Each number is 500 + 40 x the weight over its row's rms, rounded and kept within 0 to 999. Layers, rows and columns count from 0. Numbers have three digits each. The size before them is the row's rms in percent of the matrix's.

# q: layer 3 attention query, 256x256, rms 0.11, rows 0-63, columns 192-255
# k: layer 3 attention key, 256x256, rms 0.111, rows 0-63, columns 192-255
# v: layer 3 attention value, 256x256, rms 0.136, rows 0-35, columns 192-255
# o: layer 3 attention output (transposed), 256x256, rms 0.128, rows 0-35, columns 192-255
q0 105:492461471527454554547497516569595516563534560534519438528445517530532519488476511500513443463507405505517491507528424455556520453520495504537496448500530581571489500525505453454540447493457481
k0 098:524557541551588524559464491612452461499503511559462442473523450449497494492505500490568503478493507498574433527448479443443525556468542540492528454469498456453435557462462542474414535449532499
q1 115:545537496426490502520501507572451497502422479543570492467523512540459435429608542464529469425444506495587468493514445558446447480497486489528535535495490447523510531516426482462527558446480480
k1 100:515439465505424474527466451443605488490511524540495468483488471504463479454473511526447548538566544515471535522476512445461444537480516463485502533462511537476502538480513489567478417548562498
q2 118:565491514463558441474506505464521478554490530466515502457499393504409510490488555519505431480520494494460475596530497447423521506511469550532493508472423504508502528569426466517508548519501528
k2 106:469599518477581492481496525541516461487496535513561535486545480507541451517365526536468525547560498579417499503462490486584520465461538455437484519538496523483522465520451545564472487453460546
q3 122:532464498505541502395528459482417519510492486450563582505519472513471455526561584443459527513479493543557509384515521470531460602520492390551549482514504497493501502477546514511538527493551467
k3 117:493522527442487442505434476476498521449508564565493536482467549539467495503477422486421550469462535487466551517533453513475437570549521527514465526489483487435545489481470556488510452573434455
q4 115:464450495511527480537532473511463537544467467462564501542566491503485548442562509428443531552483503519500497428497553428466459476526485553462555509464484489494549512458430503431482497507543485
k4 104:464513479508466493504539509491420391425499560592506527571471543524467493475487463486520466503424491503485495609478456533479562512407519522524449475486425529512515541457466465488501429441393475
q5 124:425567568541424398525554453442503563452472497426512429506580395526451531533493513452478495538472485498533462440528527534486476467553559464502518472531534523493502474482591517486473565514593502
k5 104:468548439501481506592506493574398505528505515533481510509506419472515560533460552529472544521513505445530445423536510470546555486501524534428459500522475437601450459510443502510560506481455471
q6 119:462486453439481472487515483472519528544458480580563496543454567506543453475522497558467504433487463506507563525502539451408529457467503534554468546503529443551545534553513455462499459493543452
k6 116:505511493462478464449547483511532491493519475514453411521494483497454483521532471485480469565501518490488589507532455532435510533473520553444484489484489598492465511427475458531500405545541502
q7 113:428503483499516488489526497491442486435513569495464416551503516508456607507562517430502441455544568500515507542484531481507493535462472496582518536503523491477454573548475516564509548558481460
k7 099:541508508548474480475543494525568461500481527465453496422490529403581492545542488451577579544527458498560507422479466446521505509593440474496550509460530507514442541477466493433464522522442466
q8 121:506511566570504501526478524492525461445463506535507482424487516556502502472494460498504458476477474578498472519537478445504449544427547549542563576504501458504424514523516466516475467507472521
k8 114:509597484462458498470477515537545437414483490491510428436489547474553454563531464540456514461576542565463557491529495501493480532548430524443454427490516569444535513479537506512526452544569568
q9 120:562525467530565521498525490480519480496415493479436470485438556475480539461447504497429471526523494464583554530429497458454506520507553488524418536577535521497487516512488455452471495470488524
k9 114:475485517474571443526580554519439534531541505515403503470501530520506492492489556540496561463506574512484467458552512610473564472489442566503473452554523492541536429502429485481547486489498468
q10 129:500538480523507534505479513496545557580543489473479469530536455427540511509452515446420491422508487474549503442506393472559564492480492405485503530577435523499512522491445519495516483433494538
k10 121:466480467554501538548514495483473515533399515564525520445462552458401477501443577457444544423512485440491488526491524472459507535525539488519544448533572537573492499550450570508577579472481530
q11 118:507450553575562499523508413463581487491499497508562474543513483514392467554487447466356503484491479554506460478508491462456536468472555512526480512532457467419506480478528552487516496490480545
k11 126:541462440468550478423556533473537441509555455462508526547566521479521507417457535520515563451515475480464460449527518573530501473484536463414463538470561571499499542509480535485456475453641448
q12 113:485472515544511474510504527556439497530451463427441579492513522512518499527505498555454595445547481482444422431565566552495470520513517494509560548530565432544558447484520543493537517510517521
k12 112:550508490448507512488514483490570500498485458490507523538535463496529434545571463493491393569452534541498458519488452502543490519449493509590519557489502503429485540543539465457521485461431432
q13 112:470494430506556562498492461479466513432477553495443506440432476450475543522438451502492507535498469582476473483475526501547497475491503451556525530594486546532468554513458561477531429423493603
k13 117:495435499552473408422456511430440542534505434527422552514483502509555492457480505503457546478507508449494457510470531495561494486516583486493520456539501490476502480469500535550560440467458566
q14 107:487517470458501551479458488453560558541427479514504522407474572468449488453501497453479504514537464470459536495504508526539493462523540487508424482497480589638520560473497538480535513518451500
k14 101:493483489470601550462507533453464537576432483493493533476494517486460522514489513498507534492515535452517454497523504514530509477497497565489438535486508505541531499455540516458567488488467522
q15 123:494490462488523563516516551449450423468499505483519472493531528451509531480473482505555529522533488456494531519574560492492466505488532581528598490466451470490563465501503498514498522493527468
k15 123:541536453460474518511454481538565496586525529555484437467471479492524498516551531476535475488559496547525495493469502511522483536502493550490480533553469452562512532501498492464526429563419536
q16 114:495511565488508475471499504430435466480516460536548489504523560520456542425492472520403480497490476538461477440455541439550445485505521496462554473514469471517534434492510521470465551524515430
k16 096:504528493489473522563477557524555472448512571520490520473480491541512456533547508550480552516523488512490506473527543550468489510547471460548493470438561482554482533487526526509485556490548517
q17 103:466493478501555507515532459525553480563507499503418489544636494496509482527511493519498455591512486494518524463423509457438520547487544454540435495497610495448486488556456466471476514474495496
k17 096:528515481522453474450438479461472475468513488534474473566483506512532419505498477493573501485488455552429475512479457470559521441520461505496498548514466510544524437535504505524548527524481506
q18 131:494480485496498512489476504463560530418555482522488485530508487562423556459499532516544515536551570469478537541461490474461518461488543475527455512478528527385483485495523465496549447589487484
k18 103:518518549530504476479538447513541532505444546510519512462461473493532422528498500553506520419529509573465512548447517558536575569491503517449482466435428510524507461589525477467417547458537533
q19 143:463459550451551514511477460497384485502499518482521535494535489520492453516453471490511492559527454534470538445517522454543498433474507504484490450507494517529413518475461413525475499511465599
k19 116:468531521543500547439506508501546524504475462460556510434520518509480567472493540418510488575542412528499512488436551499473363406424523508553556476472462467490443509486485476500524485493439509
q20 123:550492488494572458503500503470521530473563528540471433431512493542423444490510498474551379528522503564483485513543481500537501541508525421594544511582471431486396556477483468526515524562481550
k20 114:413511596556536441511523541495500510467411507524588519411478534416505546542532482552513481482492477553526509444492523468443507542557524491461525521487480456416542515478464530356545514503505498
q21 124:499549546465563504448500454471508475519559478525510446480545497623419461483532497524522413483523467484509539528542485491475487559474501458576565520477506502449450509478511428530525466590482507
k21 109:513444560525488486515490463501455495505420511496549555418495526440490510567487527536500445465474488555496504445526491480483515497588503519465531527477492471488497503557509505462535564509492483
q22 125:471464546426455442490513443435509514494443507395463507541457532471453531528513461517508590475500481502575496504508571552515502455544498507455493529613549524515506514491519515448410504414594494
k22 109:433545403487422463530481519482529483547447479532475523514510441530514453513504528582505473531485500503569567554577514424530529581550505533521476515513502521518468503485493596533578469462567458
q23 112:499458540465501490451598500493484472491496522497470506544481548516538468495518485502515461493507467506532474581539519458491559505495494565511544517480558453548491479477476413507477459483516553
k23 110:491530502492553551473492553496410432508564478436482498504529543520500455402479487548506454533526509522516467492436482489541483544454531458406492523462547553487489545411528460532468470494530478
q24 108:515425501476473549411527487503467457509476480504490456453555515471485531580462461512496418493485410543525449512552522575407535518441454537527482465587497505457528442520459455485509480509521564
k24 120:556465488457516469460507541543600462489549491539481603468538556495484480492440500503574517530506513471460482446488467523503442535513513521531465535435580556483492554482519456491458465487597524
q25 116:497463473487477488470488500538527559492623492373510555545542477480457454430527468477467474542547495536580471419468429532477469501504473532506483498488439506567470517535458564427517483501506462
k25 129:513560482514483485508479550432447527529459558544466563460560510492470529483472498428444503522534490512504497452503593539426452508466476630509516458531557495498505452520446542493596590563483565
q26 115:504474520542606503514463556543459492532504461464502409455528481448533517603529509516543516413442516443566534512472543472501468496491506485442486465473546497523481510561515465554528431571456460
k26 125:526453475454502519569484611470503467506566489499494513481545558539512539447442516504491502488476492546497491532477527472501454500413510543537453499427526546495442497481497459521534441525569439
q27 115:521442487463465472524571520402489513470535533464490514479450507504500529586510476481505442619444473539549494547540569530508553498540576495546515459450472480519462506537514432426517527546539519
k27 097:457441538577541440493518408553522570493517523489506427437451509528572507529501572490496463488408528503480551466492421561466537547501517477431486534508475472469486447486473499483433479490473531
q28 118:496606448504512468494562512576478480432462435504542453535473436502542484538478516510530512521492497463463476479522448509479575492509553461527477476587498493490467472482512458494507483561472506
k28 120:491549480532565515492457474522453539565502472480470519556565459533572484493497510540494555507435565551488536452530525487552529487506496500466540494591496473523457486441500385536489452556505459
q29 115:489475531489526535551514446568444499569517488491515501554454496519479496517532513538513519539535476500456478425539535508443522491538503536507558510456569496552438445540518521510505437523548473
k29 108:542444536511468609578461514457523561452460534460534474534396467549498503544549445462488464517520458484537512511486496512531501529442430437494508453434459510506526490487484475448454536450532504
q30 110:515431500499526539459418528510479463435570476522482481441449528474568536588461520479446520505498539462529511475517506466490609493445516515487426444511542510466486478513413509514495480447483477
k30 104:544547440550515496513533536532545570532532481553437474515444430486540508561545544477473530539520514436536428505475454532444528444461494452481381534588478541533501481450478448513498470542461514
q31 105:487478564398574555503533508471492448493528488434516555417458539461572467426508411456482482494516491569469491518526500544610477477579518519471530530450440533502497469468468487554447572473510470
k31 108:486489461416527475462537553542459542540470523455511586492467564466488589520568412541544428523558544524490448464556531535585463441547508533484461533477492542467541473487489505583440549526461478
q32 113:503504570517488519531490501570469524578481479520481583476465524421511573487546523520479511559534451474505481479417494428544587441490490567519508469518471557514453479502498461441492502466442504
k32 105:390500596529514531473491557501432451490467481573481449500478453546524517509476526469526479523501475462526480484453541540435523476415477511563529459470506464488537482435515580495532462472561562
q33 106:505458505521495413484511490511529461540457438548508499451525503468523456500508499451503510541517563473541562561509473454537420458477496499541487495494444469454520529470459461492463585424543433
k33 094:518468479466474463451468474445541536501479499513477547487526487515510590578531533448522444401542561491574427513521459455558454500410491498533498461548515526508568512515527501546442528419403420
q34 117:507469549561506522502530448499460455521450446485508545484545498493532525541429517550463456542499509494523533524502573461476475504554469551513509562480458581546540494475501505379458449534481506
k34 107:586478536453517474479517454513508531442499525432497517486497477551419505518474469543467488505487460494514527522425586574484502443561525487541475484443490506407543431468543490430542508526528432
q35 102:502517559496545531558500501513515463462506551422511508471496527520493489566531510407499547573539473572520517469517524540487533497540493525491478502556419463553495538506555534472407454494490486
k35 100:457528496502558588456535546500525540547443467529536488453405457529517509510490481481517571516586537507399527425416502456517500488544471483546519443536480471481496533459487496515509470512537509
q36 102:509526546529466461502520542482495497539532545511486479582501498489540502456512514555452474426512466453530534515446478526530508486495544560521520532519501526548522416531478476449524430562544577
k36 098:547514634492442425467478429536475549456493460536530541547526510550460508510524481550490549513532492509446505493502441473508558536417444447480516450483488477565411517479404507510498438550497428
q37 118:461556505464503474466484541471466504515465473529544465509516456502448545449505535524496484444527498470478491506540487424615528413597547479534432551538510517460492465471515475475402525514475573
k37 112:448489508508519491535459507494461470503451495413517500504523453483484553510532530521497548493525527541540472402541504459558406495540542424468529444509418502500490560527574441492547502530498449
q38 107:509473584477504430532530599456532522523527511559515543464505550523484539547484561533484544486550468578517541436534522548455516441605437595417433514481467491495496497494535444538474473554472458
k38 108:527507540510496522521565433512507482424581434535475413550492486531524521462500482502500520570497516531488518474449453561540488492464492481545459464528482508495501476534563479485505421543483463
q39 102:462568493537483507558517491466458527505479468497490490516516490510477508503505509483532571562491492535454454504478461405542475488537488406527452477487456555534530439521490542475439509486481451
k39 104:462423571455525454517454466462465501520502542521462523491475414501450533487488518574577425487531454539482554434447402453508477479543433487502521455456560548548574465530470507513509517510455470
q40 125:547487506575499507508488475536551541450387433562615522512444518484506515438461442451510479575503495506520461475535486503483545472470519489550525562542501500432455502531547457522492449520503513
k40 112:435548576534528486515472503447540507513455550540541489498549460486507501549485505485461508533460478485539485454553553524511498538442484565523516402524486487422466485487525509501484552494518490
q41 109:521514447529468472438572551595475448544486517507520499502498463465532526514547555502432534434447427404504533501476453438545570523517479484535587497505486444449438535443479518429508473441443530
k41 111:599511489492442494565455540569540498471568446470488476510493498476455538543476553481507518464481449470531479527575487466459538475453569433484465466471514467507475528476463502475461494492557487
q42 112:506502557440468496547482510561563519593475517493528507441454524503464474415497544415501454513458510442449510597441574485519472478500466510516393517476469592438462467548432411514422534419527510
k42 111:473501551489467495509557502487496499475443488535530523463401527491463549583543476428513552489503475462486512497463505453484531489497478524504471450534521453502543537497407521477474444470538468
q43 111:494490500545479491484522490477497429509567477441430591510497517573499539563574535498488489482517534525538515525539483528479453564419575504456483500509565534429541477503526540425476497551469518
k43 092:493541523523498444492487527533513488504432507587461483520560439533519471469507497526469474524470501493475420514532503519552419552448501438559511566567430482489426484433482475508507525435460466
q44 110:431476516514498445477437469535508565511447457533523509491534489451553467497463403437463511448501509462432464429524506429493509487479457557529473556555536482496502453563459454535479550499509524
k44 111:523516513440412565513493561465438422532464501538497548546454477505452450599540485456495590464489451492473506586457553522421534511485492546535462500523498502475549532523552500530465534498496451
q45 108:506494550534501518479502470479522546503481468492488498607460454521559566483467585555486480472533467523487452491498543506483484381484465483535605488503493533486522491510537465548506454547453512
k45 099:527448481546516483520500435476498474464476543500499514523489539546511536463440498515426496472542459541510461447579457481573509472511458459502495520472521510557458504453565608506496510462583475
q46 109:543440530500543540492512496485457402545520438508530431548540545536495462522554490580511457489414530494498605504538496545468538500441454467527492489526384479453609555517503512544494463561474486
k46 110:505556482470508496441555487486535464455490492472504538437526551485451541498519530484514500531484447534463533490497525460502476508468517425552501443533484477487563517507434525562551405461465509
q47 108:565453509592553452524518448543494546437455619425516567413502516480486473462504494560489535561463478517563563458475480459505440520558548503547500525525479517500558427576483422532494443453512492
k47 101:576423504491450418458525477443486526447464530494523482484467516502448463493452481494429481515488529519581477472421542467484467566541493488438497463525516471463597482524549506493480513467474471
q48 105:475459471491489533498540507487485546477613535514538429501596495428538500577512491537512518464555557504486487486521510546481446509473576489480494432530501482501506551528553560429544508572449481
k48 104:547487466455508519507476587434509569565554481479560460506486434514549507513521465449494495516463578489490496523457505492509576435516527514554519495478464560503506516473480507489490539595430484
q49 112:514511581590514530468481486466497444486566509489583514489461509565570494546473504529566486499482450453468403494539480517434462567508556471457508530509453533446507501490490578562484473483523518
k49 105:502452505521483476494571535490566527532502556540527546494519538480480521486549523466427549553547521491477543485513486453530489540515574439423481495497508552482554557474451536501466457481482484
q50 104:541523533494501498502511521520443588485482540469523499493525493521465483478483609434541521539484468499570511539489551490500449539487411524556458506532435530467517492500517411539511474398452533
k50 097:547492535522521414474523504478485556533530483493545504558548489476497488530437526420506535448556490502546449477478533450453431528491540559548461428533590501494511455507493605463498574494518468
q51 106:506480500482538558479503487507476507507512476425501527522482504572475451513446514495439520473454520533490432475485495510547537493475431558480583460526504420518568570506476422538508452422499497
k51 109:414482479457524475371469556547440563528515442482485531483573525527511482519486486500537403500483473490547430498506598477467473444530514505573485448583505492485520481486491537522499464575567529
q52 118:497580491512485491516558575565502516501555569456513524514520503519598444497524491522576481575522512531556475523565460514613485571487492523592466520497513514570555455486478481475500473468498525
k52 107:515435451426426477518496547553514466440533511460475433531454567494459462486571483523536449480486440466579479484491498515572562521497483442563485535507515545519527488521502490548475493573535474
q53 111:513496534471431576459460506554521507498501455533490443555533470545534593476438533482505533414480430557498505509510502513609497553511493532505504492527522460507518538523495493466431509477496503
k53 103:502495454520454482501474498505551572484575450487533455538556519457448517521481432556493461447546483542494464508481490480544545530516530520511440544544478519587490554556538513508491548504514528
q54 106:565487514490515507523398487480549433544482500522565516487500457430558489532518527495470538472462546535452534566429470491499436477548494485455473549500566505530564510506516538458469452469544490
k54 102:507499574508571485500520489431481449544500577428531472471525474543426491562515479449493526552454483464483473597548516545471520461443451556576452526526458499468457423475436597476552470430511463
q55 112:541513543416524517511437446558488497567496519466530413477497500497457474486517572519469487549444539508450467603461502422484501486536483491517515565469509488432485459499538506476512388510570570
k55 109:488503502522455492492485403528463530499552471521562426560491502502501524524483545485487471536424467563446538480499460470487479541518478519503504517553578448523500463427465567458520445491451595
q56 117:529519514564511493473468488497475499493503503552445538455477536450496535443420524481470459459534570436530507481459533458521487474438490489425412525482488451429443470520517560536446525473398437
k56 116:494542468528514441494506520531466431523498477522496554529549447458457522505552556522579543442541576484545518484507554525571476447522491477508467549569492474442547486498536487549511552522534473
q57 114:532541443450485515490504462485429455509511484450463481579560483497550419504535503506527477587442413494498521554514531536601528550535551473524494485463517458530481486463533493498490535562512508
k57 102:531494447559479484553463493488473531535446499559545456546487527445504476510454563596502462488448483455513561463547558480553525493532447513539501516510552516543507483424561546489466537411485519
q58 113:520501538451489535459475569486412468481506515567457462432441481470564468549527534454520525439528500497458561500450548531469502461503475483461552567508498514496535448511470433539459452479532484
k58 109:496554534463509534541548530596568469466501523489457493481474566437525484598547530558503513585515493551517534461523484525511525486513464520501512518551474464439508445496509521452516459512519389
q59 116:522538476436486548529457557496460523494452529517455540453494469463488574484479485514605544446430567511519538551421495499587504530560445454503519464481491434490516427516502506486545554454513497
k59 102:542570555480464541548417526540479456459474495476459428435543477507474521447491487479551518497422473509518528547550474575524512502430478479510518462523484478510545462542518523468509521527462508
q60 102:434436553454482477498500493533426516475519455444538529442541519539480550490530443525468504511502505475517513553524496494451446541476471486498521470540473439544469488486493505495511481485461495
k60 105:554538479527471440450488532505466550462552476425519488500481472536465582440425452504488459522424513416430448551522570526550474485548458514451491539478460489523534507520516519530471554444477483
q61 112:509483505544552551530568460564500489461464517505459491529449530591517488518543519524533502502466471536487432461545525470504488493507554526478534463526449463536420550476491463457471509482447535
k61 110:490550503459474575478419516538556596472524506544539555477460465514572476480534496538475423539459568611443530514453515468460476512464498494513507439543500507477452506488565428479487484463538440
q62 118:497537409417508440526448517468484478494477474558510466521556443486502505451528500546506449531501535480486432470467531600518454529544520518536469446490483468478504509492550581559526515583481523
k62 114:570571565536516506427475491529519499449516538558458516485494506527497514521509525502545514479464440526449560474447403501585564465491484526486538487411575540555410449512484479555543540486497517
q63 115:456447521532520518414466539532512491481445545405453537566497469501462476571496474413504516574448509498513531512575514505461471497519530506485554533531454481513547545498511572419526426491488502
k63 112:499472490506478508522482544481459569486422473476443558561501544560490551521531556508480583482508446525542468492483550531522524494513506457493519462555501476496565504489550524488460520500478528
v0 087:438445474422487447500517532458471473481482502500463500535506499610450511461539507503530494473549512440521505606515466503451505442497460559524467425436515576495534449472499488552558487535489482
o0 083:566561523549543461457474510445560486526548529537531488497443531443497434525532542483422543493414508559470458495554527476539478546510563470543538537521485414414493543543473492495498469525539497
v1 095:550486504518517617459573434437465394455451547480543496425509528518522429441564519548438517549494479487478487466483494543507489476475424453540485530492450435527446517454564479526483430472453558
o1 090:577528537555499495543475535578499582495537532539550516548472503439510474535475482504544501456513517516483496475493446509530557469449567555476499497520548566413506495478467527522490538568461514
v2 088:512445450482508548488413508497500499568570482518452540554500506563493421505558520497526562440447493415585501457471508546454511482505538471479414469495509489458491489484521532477538492528541528
o2 079:469511485448495476495543462483491532481507541470479530456530532462550552477508491444409452524581585540437487535596506456517444481589562514485553489473494469513522543501488521562523517491483517
v3 084:503557517496427471540519442600507588517464527461463528538433533432550509527535541562522511492518585531520496522485476461444583556495475446469493509548488467439502507466456507501476499443428573
o3 081:509508508518548504560505502504545499519535451544564470468489486531498511551511464479446512471502514479526499516523474475531467463463484482482432540441506417589438492493510540441493446540563445
v4 095:493450535482521543514524509542526499513507538500584487455517517502515510498527569456483468574512512532430501522533517499476527522446548499441535499489432475514528468558489509474489598537543536
o4 097:500522504433428513474478453481493480431542477481460582401515428487512518444478498475589513480440528455554561510455466463512485452557502600500438491476511488450503491538433443473490477507535463
v5 096:476531465430469500530503627464530505550547477497520541537530495514445518451471502499413513536459503451505496540558495519540472523477461527484524519464569514569458454486451444520564474419562501
o5 096:493407477595414455520499477570482439524498538480468516489532594479532506468474499552544478553495404486544521481491547507457537483524508453582449508506534547439532464479517576458473429527477436
v6 091:509484546522490528391492550521499446541573579580560516507413503524480565512541477522435546480484497503519523483531473521531518517464571448441543508479510490429503508451432506501492435520541549
o6 093:515500483574508523485547443445492514450421488507443503518495510536533480570515460448533395489525491471473494522495482486421588504463500513545524509546509473439457471534418442549548471430464461
v7 090:541435546483451530526532429508514504451474489511577565581447482541443533529501526521507475622484472536497475477496465517470531458493549449562495467539456478555494465453460410551522441602453490
o7 092:501443501525572486496529503510487513482531497424457494484560491493527503513463504433550516377478477447525541502519517468520534541482448464469480541487490574561470470472513555463516428453445546
v8 082:574493421452518462429487492514494507519503535474433559471535543493500457550530539521461554513504514510515420436521482589509535515455534540509480510470524537478488487583466471504501505516542444
o8 081:452474554506490515513547481482489522514457492475502493517569522567457520500414513492498505477520481468535505506481491466527502529483512527536578537488487496519556515491472409535571438456592546
v9 088:465534471496550518467490515480539539497547534415497555514490513632466508456553478528502478522487512492504521486550513487521490440437517488567450573513523556480452464433494479506568496480520498
o9 086:511483510492453471457563510569391494557532534513490449472565552464542519515496564519521529513490482449462545407454528514494510525569448511503568536495541494487571491528462451443457506489511485
v10 091:572480522474507554534516527513472516487501531434414433470488470497559492405448474519472490438503565532527458506437625496571497439457541483467422508470410470507485486476474548555589483469499480
o10 078:473514494472431465488424520536487536530502429497517601568494535562430541448529584460455475515499480509454522493524429549450458569551489552424506471545546534572511527482512537545461480538600516
v11 101:450594416471468580514497507478470534448495558419427442457465510434479544555582567464538537480413493460513479518469588541499473480459501520404468433458543511457473521490526475451537484566551477
o11 098:480532529424453499519478416525546495528616449512494527554514526538458501517537480477472528548517462551520496415535513509519518501486484473458541452451487482565558492517530541536443491487467553
v12 084:514449424475499515496426446478500500576502472487520476507464486475487527476536521551568464516480507499508512502492546534569427508502502473516526467413530513467486467490557557470500492437501532
o12 083:460541496430471455492454485586579533385507528497450508544486525531506444524487464563422538542468486509529554504478503556464542523560493559524492469484463567568530515528476475478478483596518463
v13 095:539499506513476441493449524539425534485463445538520519534489496539451490577503424449505500484487565510465455474514497457566548530453550475504476567412491508425456515499525498508550484466431432
o13 093:531544531508476547527535450479499438525510478515492538541542451490488550540522493580531496538519477526542461534469445494492506466518577463494485516533534505538498501521525474438487477432563541
v14 091:509465531549442475558452497463501535489477556493522529541453542475545487501482452539535512488430532486473513527515474495500495515509496437474444492524444470486489505481486502455551424468487460
o14 093:472479528419525538440525534524494541500497445449515503504473479489496469486488523471586405487555500489545529492512500558530508474515410550521619471451537530459464518527511509492509551489581530
v15 083:548517402484410528467526559404480467552514523487549481492485397511526530566509468461560467489596534537508488500477470460473576514460495472525495523465571478456514578481488546554534542502490508
o15 093:463510540507552545481468525538504525478437531532475524531453511474525491494495460524504456495510476491453493596462542484482527485535492458534518501564524531527504440499560392433530451521489519
v16 085:545503528515519533496447507563440430472517402496552508534484517446545462592485491460488489604450447505505506553466520509505546481498443456576481474483532499502451498478503455433474555536596442
o16 082:532510568531519497617530520493478510493481479494456439503522457485479552520520509621560497468531578474466517509509431581368535527449529552473514501513552467477496505519502589534446511427415563
v17 107:444468531571563454519477527544457461422447559490562527505503432540579527543504486491487454516504564505510522483493509475450589572389503439451511525457460507480547477583557525506481555588441477
o17 119:545591462451485513479472539452524506502534567486513533406500464532471510450503528450550452422556485553496482477475543412480451471500502509495525479501516606446474525440514474446444475443569579
v18 089:471560510439481494555490507537440443519498522449505488495478462513491498558496541534477555458445527492551520559475548562454435485591583471462541411470475479515511499502483463491501414385530479
o18 093:551508456578492448491489480510506545509488464462467517539512530523492494416491485460535497540523433494490496441447498518542607495428451501524430510500553539474490514464575499493483577543572503
v19 110:534489459470426490503474538522392433474556536502547562472604459522455472502451486540525542523522557514544478481491511467514493541510535462538507463508511486565510442504484567493541468551550504
o19 102:507554549502566531545527474515567525442503476530580470499374516459451536515532507455522429478525441505507520557506539517508506483534571490475550565554498586528547516452521469492426548567476478
v20 083:491506565549561540504449537576487479565533486535477488508538462599504517538574578446429450470514492538509522533473527481463481495536492433505576570484459517484475395567442501487535562495577481
o20 092:528481513415466516507488548452485497479488563462477495477458539478526506492459473495482569457499564515479505485447509490456491441505451539526448466462478509506540574485509512519511573503465482
v21 080:534411542499455557491478503548573498502442502554446491410524538447456418554489537586480458517511513570474563530515554475531477542567456528538479526526551591459522442479447442408464489525466517
o21 091:508550473436544448494475503460494500552588490452491420533471514468550584511563531520512554529455523475579548496494455501475538477504542461472465423469452461499428547460457546507555501452509486
v22 088:456525431468474532470490505448533532508502521556507505430563487532451358427544439561497460515512526477532446548486508519533445544488480486514541504478516487511476534458491523544517501475507522
o22 090:529464500546438497523405500517532496466489547464515508588503522485584575502516578466466464509534504490518577549573528504495524484388505530472515429483514562509505478488462504441532491487565493
v23 089:527524447486540475481517479393468505460491442443534540402501489503498424483513516578489557486503437434475426485532414533540496485515500507503513563510491488632498529503518514576495499508547558
o23 087:443394527483435507539418524522508498432537488431531543533471497551493519511559567445541519483529495574502490504579562514482522512553509484518451439469550619487522499576503518511440520523441493
v24 075:457478425574426531507532534444471455436579502539423469509471490563518548440454472480494514481538486496478516510458504529515506512441511442508502439490522467483568560430505479457444480517487539
o24 091:560502486540492439404482461492493546550480508496495501559528564481467511493449539562519484562518529503450437477477513460507438522581405535512488541489501518503522465463473512590548463446528473
v25 098:527439537417567548508499437536514462481508504502620496588491476525497428574520557486509477516438555473491511498496440541576565533486496493500530533495413466549487402532511545529425484462476533
o25 097:513492566556583443530505523462581525541501457486419526501476418545442491486531531485520498436510549521503599572503521542529441497488512528472435524513443476439481489447482503454514537598522472
v26 094:440533492466541541479499549478531523468514568472424501474536520465507526482530481506462475506507472537526534492489463542503445479439555508493510525471481406467480386540408499444394520510594499
o26 092:536477516500463479556569473464504488497484465540470565479413515484486570451523605471565566529429573488432444479527495506518561555493474530514519457468550518516537545514484496489561585477475540
v27 096:467469500504470499559507574476472495561491497531472508517583460510467502504520569500480485601502518509503591516525546510513512515484566566515512446448523542519540476498458533489571500516588456
o27 095:447534476486447555411528551526525460503532549456419489497506502487472476393527483453398534554510478537462468476507514524474477460539522463517534412493483520475495518532544534481528498511538498
v28 101:502528486488467515579474483540529468582538513522549512582505551490499521458498528549515503509464466484476475483514469571532462485520441474480531454538481513510479486471420575539581573404557443
o28 102:465495496584524427485574506442508507489478463459451525451485604517538483511489504491511515536466509527562505480487472464492520515522519488524537491522491435546504561484542490469444551508409416
v29 079:439534569511568489503519478488491496458514574548463414567511518450528552411464477512550511559482526510485488427525475513525482499582475529572477604544545517506574563526443496528533416507509469
o29 091:487412489510499471500564519464545428504469498501482521485513557561504460498496518543448454504476545490453531581518506488512506548515490458516591469493442472413490546512465464473546560570510510
v30 091:477472532568559502509531570485602414478447464423468473464489501542425504521443553434446468441521492526507469591497515461478485450464470479459461515512544530521530538449468461490542484534517518
o30 088:537447467561490461392544452477388549564483522514433532427541511469462549449523471499432514543417487551529437483532515469489508587485569486587490526488513539454457535486538494496459512469536484
v31 091:551502481527471500497506503455457500436457533477534501529487455580532512484434506515555481443541474516471486491455586523423478436466549422452419487517536508505526508424492508504537552458517465
o31 086:473444553485525481513472436554547495524533443468427591488454556457458480528485488519522513516483532523504418544522471434596455530525482583596587501476470472600542514539479534516480428497524538
v32 086:476516582540578444521455440485513469454495536464521561507487514526544586452393498540542489506557530556488537469465470506510419496529517515542481574516481457517508508541475563517573527584569528
o32 088:503471491521500493407480532462501539411481496490544484512463516492533472483470423477498497451450504516492442590495482497557554534486524581568549597511627540481459448499489456538518455422468519
v33 081:510507493537532458467478502515506571508417477466502496501401588496514501533580487497418541431533469502543537517500554437484506456513550504535444482515483417533446472523478536519515440498417482
o33 086:499463521474513499589477499508508532447615522520517493496481483484460490529479519499619479512488520518499517541502431499472524508527457458484507515532537507396475522453499484502529539513491523
v34 080:474473468544487477520488543520443434519518457494551573494525508500492502515428501444526562478525376483466520481487497513470514526529543512469456464530542512526545586420516480540539436541607532
o34 078:497491531493456473503459454431534560483512530489452484510442394449494454426496472496499544489499564512575387506501442475558540530525416497544511560537422570559500473483501524498476454511417444
v35 082:494485420475438485487532580508499483504480482440561554503528521478455488492466570477570553491542461467488480484487577463511493460529510378466517509478478489517544501536502451459515484527529504
o35 090:563527482564553564528483448505491554493509517473460552581465490530479529398510465475472509494490481504507556515459524502575476532419493546492470543529556528469544527558531513495502551583409464